{"num_hidden_layers": 13, "hidden_size": 64, "num_key_value_heads": 2, "head_dim": 32, "norm": "layernorm", "positions": "rope", "qk_norm": true, "bias": "qkv", "init_std_o": 0.0164, "weight_decay": 0.028, "warmup_steps": 559, "schedule": "wsd", "batch_tokens": 8192, "max_steps": 10192}
Each number is 128 + 24 x the weight over its row's rms, rounded and kept within 0 to 255. Layers, rows and columns count from 0. Numbers have three digits each. The size before them is the row's rms in percent of the matrix's.

# up: layer 10 MLP up, 192x64, rms 0.161, rows 119-149, columns 0-63
# down: layer 10 MLP down (transposed), 192x64, rms 0.147, rows 119-149, columns 0-63
# gate: layer 10 MLP gate, 192x64, rms 0.164, rows 120-150, columns 0-63
up119 098:127148086133081114120128164108152141179200139116154131140123131105101154126130191113113154087126093118106110101117099131105143133171110094137135149148129120124093146132110151132133107120120119
down119 103:111090141136162152142130149152082092125138123125165133131150151146138119136134111168130132121103082120130148143154147085104118063113127125097145136095144153107114080124122134137128183103171129
gate120 100:134133115087141182140122122145112101122158150125152133072128106113110119067152142145145125132119116136113132147105122138179137143118179149111131111098098114157109084090140164127133135136152174
up120 106:092154161139157142151102125127118131103088142107115202110135096135104100164134103153129132139133137116129150154147130100116107119117099126125099095086138107120158085125158129103093124173126095
down120 107:124102119140132152145089107145127116127129152112137139112128104165129110149083152131133118145116104108134143160131147141159123042175201129165148112123099121137118125143099133125117101090144117
gate121 105:130134132167081108133119134113097083110172087113122149126112110139094151169130167175124148104118158079133151132137139114160096165135128113109107130112130148153188107135095141144127136117118124
up121 105:136085128146067131146144173126102161144148157175144122133129151137117141145126146121125117143119121136082152160133149156121082130128114160127156118091139075162116107125145132106112110176162113
down121 102:112136151131170183138118104121183137083132119174134144124149127121109118112160152080160115137159104147151095130109139133110118106116146142114099156133116094101096154097105124108174109152112121
gate122 107:098144108131141121147093128118102148082095186109101131148147082117119099126106143134134136150077142125175117123131115105138144127125118125134125161082121106132148124089093183136083113133150145
up122 093:167084126103175144128105126165168127095122150131134136108136148094137105127080139134147096122137102175143101158108140133175138134094148150121139135125128113110098078138152143078120143133154127
down122 096:135124096125148082150096108115154145060123138132137136131112128133110111143103129163157100130098156126117093123106106146142134093111101164132146145084218140120143131137134129144137120145153132
gate123 117:144131152138079132159139086175154160114152160111105129143181177183112127101131137108114127147138135120130111080107123102119135149123112134147101142103118132170103102160136119112095131126110155
up123 122:126124102142164137124072107147137127131085136153152130131137116095117138144097157097089164089127173148152116124084101153103145122118104162114122169125127067137145161133115153130138134145151107
down123 121:103142128122068120104124155157141126109131121088105138152130117086133123135103092154145092125133167122099135108119085140154114175182141133140150105122154167140137128139108193127118109104122130
gate124 095:091096134145142174119146094109144100109144167168123145148138152170139107113151089121104135095131129126108117131108169078115133118124125100127107093163160101141117118133132182162162123117124099
up124 090:130160083078148143157109138129126126141124107089115163134121118104133171085125122148145103176130116117134164142108108088169159116139119142105115131084088176135132149131143146102129152164127139
down124 093:124144105100126125070170131144121109117124138088146134134107117097157131152107119122119148191113146142177113153150150128133146085103125155136147088114175115127131119143120110115109146137171076
gate125 108:139150117143138158114181125156162147096121177143068136119140132172116149124119164099135115168136144119143116139141139172120099107115141144104132126133111068148097126123120141131148112155167092
up125 090:125107139124140134069137132119147130117128128133133152149140089127125118165076160134135107175107112144141083091125135136109135154151085170118178145129141078140112113125124151103180116116097137
down125 091:134108150096114109150118110144142116148111122141179162150126146130107161095152096110118133115100121133074149155119099151136132191112116090137123113135149146096130135135112153143081104142108185
gate126 101:106132095147136110140148103147119076135177145127107175150120151098115128127128147058105137100104160138151137147070114113137112137164130138090100099130135167118120121126120114119107144166147129
up126 101:095157106114145134138136104116125103132127130159161115138090197115122132108158105101076144123148147119127127129132146121085113112128138120060124109137166164108116145076122132105103110150106148
down126 102:130113108134182144098131110128134120138129164122116180127100123076146131154128120055128153116111161114141149141103103105119106123140142171065104145159139137109125102161133137123133146158146131
gate127 126:122161099138101153138105126114130106086113126101126153116158164149117105106135108108116161155114150111179160142160083126148150122129158154158119094105116125162095108118088113116148125162175114
up127 100:149129158125097080115139173140136154205105101090155109127142117106101122114106161164158128106147136104111060150125127136125122158127111131138143117170125116120110142114150138116143111135163137
down127 098:079159105107168122129125118119123088073090126155127128148130150151151104100150124128148139120129157112172145146146102160133163163137126155156138083116149115146116094114098105114124129119175094
gate128 090:127114132129159157146114168096151113122123101165146151107093118177095134133125147144091123101135149143150135160112127105086086150116126152090170132130154141116133096154128167168115117163092143
up128 097:125184138137161080167116122170116164117138120101104143140104103132115101132139153141131165116115139147095139108111128106159137140112082098132129151094093128104173171109107139127117130173155137
down128 096:097129155084145154143135107121155104157120101158076155085130140138101121146144130123111167110138132109143076117147112093121149139134135112165149113116110130172153111115169099114152125089169145
gate129 109:147128100115106088173101120109137122153136129105140123093109158191102128108141133147127160130069146123151098091114131128137113109084133154118145129141115126173122114153132112108151149152175169
up129 101:156152132143102125118086139095139157146130149142164145126131095102132130142134117134150112139151150091101147184154132105157102126138109122146137117086089173103073152079119130133109170130119110
down129 101:137144174159138102146142130112137174105110133109129164108145133126163085125118145089145124129125143140140163131178116115106137128152115156122113168082090120121113093147109121055154129121106118
gate130 124:123128116144108106111120117107138102080153155090146123121148151147111135125134132113175118145102144125185168128132157101125113134157098120161177119075133107147124095168088139160141102129119102
up130 108:136155102088138117141135131160150095094096114136145170108129169126132118137148118142127139096143124087152130149120173079163138122148143139126110122084072094142125138120159153153122113120074139
down130 109:151116119117159073151126112121130150069139142152114147147144131138130097114123097112153125125155141084137132155080116098118112097176166155161146061123127160154104139129123111132141120119136108
gate131 097:127065124105128119152146096192128118149111116097094127131141111134159181103138112131157145114147094140103132119141108137150153141134150154136181105133114102135136138113130156110092171134104166
up131 087:125099106181139074151159152120098179142139131164109080159133100142146123121095142105119129132134132092138099137128114146135110104149100079145090142137153140119134124134136162159139169098136119
down131 091:157112141093137175117128140094125075103114096157116130130119127142148100080118145095126146134124151145127171133084140135134143123128184123165114166130081149142130138145106076129138113161116138
gate132 096:182123159125127076153138104132171110123114174141145110116148121090099117149084140117162116162126084159114162136143135138107145113101111137146105128111134134152108096121097121090133131174157143
up132 093:128150166127118130125161151116134119149106159120083121071109099131081137123101110164095166102106142173144105147130145124147118138155124122078132157091143124112129094097144106134147128134156085
down132 092:156115121098093143137122129092075156142134103113109129130142131157134149091113122124145193125135134121152128101126119131126109171130124117127168187155096160126138110129097149134104162066115140
gate133 087:168116107126134131157131118149119116133132124084166145081140127106124204107152163148066166130129111147116104139153120167103134132097126183118133125134088157116120121123133150145129111140138137
up133 084:125128113133165169105131124155109129139098136127147137084163138136145117139130156153131117142178117108139118158189131119102111103135081140156101135169137112096137123150103098085150100085096139
down133 092:143133163135132100153119142099107102217137134151112098100142124105137166141105174121138146123128111123112111120144123106136138099125140123113112142149039125147127125119144112124119161096145115
gate134 101:113145154117134127171158126154109124107152141095124113113091111115071121122160166114136164124129054132141107136109139158143122136092165109156132104129133112131173173114126134157118128123165106
up134 101:153141118138096074137121164145095153121138168137105112106156112096144118130105142175123129114139089128115105096162110139129124152128106119150107130146128112081123107137192114148084121094138165
down134 105:136130150135132133105109140167153134153107131136165114106150142132130173162100099115135162124142178134087132105132125116111120203090072127123118133130103121117107102137177133107127141123084126
gate135 080:140145147170137156151133126125102089079146098133134125130106177117146143145112109097087075133135105127120099117120114177139133126161152131118131115107110164159152087151096106115119150107164099
up135 083:133144109092148124117140112167139107111095177122122166120138112133172115124135135144129101119141123149176166138141115179101126087105094144122178149093116144172133117111148078124107126118126147
down135 090:125092140137096123150142116089127121102158120146116119141122108109125103088151138121127142141167128146117148118114125097119138043136182087144138123124161163169134146136102117142095173106132148
gate136 124:130135125112079151116139120118120131138131117100108145096172108165061116110146136102163158106154138156164154084132146137149108168093089136098153101124160115118140103155123132122137100131117155
up136 117:152156149159159125126105136146145107161124117163099105145082142132157145119124159133116100111119139079113122126096089118108122147133137125157107166090151120165075145089126181098121117123146122
down136 118:097159122134168121132122155136187107103117165175100132170119129077134150115115130133122092127132168114091132150142106157126126076149116150128123140103138124129142104115104128124103087177139106
gate137 104:129132088128104112149095130130099113118134128119169165038132126108115121137119161175108163112145133117123152118189151161149110135118104122122154144106137158125099142129092142109101129114123117
up137 098:111111184099102154130093111107139123133117146109144136143151105081086126118111140118108121174092119147121179123140146139186136117133143074137117153135130115124178139134147114130125170118142095
down137 095:120168126137127101141133130135080139089113097135137161154073112146120137133119133128149113092159107117135114108162158093098109144125156151148144125148174081105136180152125166124164109116110133
gate138 107:141081150119098141153109107128157093097145127126108097129142149129135119124108112106134103149140132153118193124112127110151128163105155158151112112115162119175152113116075106152084153110159155
up138 100:145112085097130122136131148136148143150105130135132133124152123143144149111131148164179110114168092125079130113153140076112161149151120124081132171087123112137140160116125138110109147188148153
down138 096:102142120151123176084158124118147164085108129118141120121121126153150129104139157114127147121132194172187108117129128140105122097151073113107140101168114114112098114125140131122144112098109139
gate139 104:130156108141119130169122145166126088061135165097124134140140154130125121140149147164143180089115151157123115104088126132146130138087179085148134119124149125128157110157117129161105112129117119
up139 117:134106100124124103131098074096138141093139111113110137159101134100114109167077100093126116150107122123105121142135161122131153131186135094146157147115134105146102133099115146103105176159152115
down139 117:134103147067165112120125136131127120184134131115120159110115136168132140107130127094143102131096134105154153087166130155150124110139085156109148159139100097178100127103145114117175117132112139
gate140 098:080118165113120132125108142156103146103114078097133159139128131100083128131122144144105118123122155142169136115174119147121117168144143157128122153105137076130133093111112140070133120151149082
up140 103:175128111141128136105127155165109095110159124140110114159146119168120168091136148162135094128131140133147145123142115128175107122105123056112069137135127087142112107111150171130109132132119138
down140 102:119147127119064157147174105142150124127123155171109114101135129123119089183112118107114170113107120128094095113119144104135123131154117095134108116114169153079166168148132124144127108146138127
gate141 103:113128126148129119088160112126165088112143110162144122105126119088125110105109167068159173105137150125160107125108130157103115126080123119133116092126177107127156112148111110096150122148153109
up141 098:127139136086122115154106117118081124113086146126134096162131117122118135160162089135092136162118118138137171135081099102166147106130143163112161159128134105156117141108146122121095144158184137
down141 097:130156159089121131126138126124134131134132132134124139161139076119156139156106159137104089119103141127133151139116060118118106161158131151151152147136063086138076154093133148104150137137133145
gate142 095:120111108120128129140138089134152090122112117157127145121140132127154129130108129130157136170124126158171087130176117131117093134097108118151097144147189128171137103122140101138149052114124160
up142 093:170139171108126074154106123144099113109167120142120125136143127094095106155128113148124103147124111143097155145119090157116089171157132148101097139110147118112144109093178098156138138124156136
down142 096:164115147158098155136151137083129151153133132110118120123093136116107118118123128142126135113171151121148123138099126111113069098121123146153147165061084110087138141140140158131131183131095128
gate143 096:124120116150106114130106142184132128135056108101151120132132154124124119119101155121128148109138158089161144095150154175154104126127090180120163153133147125154139135108151159130130101127107086
up143 099:132165120113116102115111186167120123110162135080153152148138132156144142159100152154101134128144098095096135108081149075083140110149139127115130141147131095108148102090126145143130148141144130
down143 094:125069107115102146140137162139116093132132160150136104127160095118138135134135122101144151070089148132139140154174134143165134154169093105138089153119136142155120090148120139127132109124092088
gate144 102:140160117140130143137096111131146124078092103110114122136161136147146136118125089109144114151161180130162194108137125118139144125125150122154109106103086125163115118085091124129144132188121137
up144 105:135086112094145176099138136165175111178122105121175128117095134102126137092132144114114126159137073105090110136117116121160115101128130144143119179162145142117155149118117131102127126093127135
down144 101:119156102213105144128117091120127141060113114114104103110145122141134137102128114136144120128157181146153197132135143126123099100110169119139123106113121111112126163126138125143122121147118137
gate145 096:115126155126090111101100142184086110107083122135119117157143116135115140133103133120134089115096110203151112144129142165083147161145135108147120128114142163111114110101142135150158100109137106
up145 094:088115158093141103150115135126109124107108182150107161134116105137145141148137151168125158146113111175113102112109115101084140131150180115146113103113146139093159126119162097130156125165143158
down145 098:118125129157120112113152130118099141104198102105094083151150124129129161122122085147135107130116144119134154102154116092163084141107102149129107161116106145167096179132116145139139141117089131
gate146 091:116099127147129140109079132123082120130128112120163114138183150161139149126110148149183117110087110122170137174146169104117099160135138158104106107111095111097121145136136160141125135142116099
up146 097:086121171139132115136166179133120131127145144152132115124148141154138108119134152129149126165099062104134119134120116123175111163110093131127174134125100088132139122157115120103102128067123097
down146 095:119127092178165119126141091128156130191150165144092118121136109137132089144155110100118153137147079136140125099136125117108089127109138126156123106139161131142171132071105138138150110101137136
gate147 099:091138084129090121141120103143133097092132125096104169103128151175095134115117095103144121167143155118098171125093121120153133105136171180130162113126124148169140127125098123136131143124159142
up147 098:155151123130142117181110104123095123128117147162112139112105112123143096152136161114138144095079141138140129126141117164110113103136124148157101164137150065127173121150107132152158072113141093
down147 107:084092149167135164141129115133109103144159174160129135113149135121132153123150153106138109168129106169150094127087102114137093181127082127107123112117081151154104154129119133126116142107111124
gate148 100:121180120139129145113136157144107105094123135122107087114144137140110138120106160171117175073110120110147134146084189099109139110097087117147184113125135107119121118136141135135138125089122138
up148 098:133135138131126102155119130104158108120126110147155127144139133172120130104133105134108171161145088115131104135109079109128149113133101125183126076152124156159128142133102122123128112122207174
down148 102:127123121155149159152133115164177129173112154152120152124135121098136142153135104159086147124184113156123071092140113138116125083118132107123128094099098116113133108102103113097164143144128146
gate149 091:107161132159150152117141133155097173139149151105143142109137156144149120096153175145099179117122139092136103156119089137136100114107123097167138099152114122185128124131110133103123138075129124
up149 091:134097168130122128149136123124124155121119091137185125116156163117146122131094102072166109088075129142132149137150114124110146116129159153104110153130164163113165156126100110158128120159138100
down149 090:131204138183080142114160145140102177128138121109142156140076123120130099133139116142109141109156155114144114127115107109132085121140085144098126124103165108145123149126133148097117131098117133
gate150 096:122106114148108122152153100120122086117148170103140132127153144139145135167130080133146125150160109140119166115137149130175139127128133139122130108145136139179080120134090108141078152099186158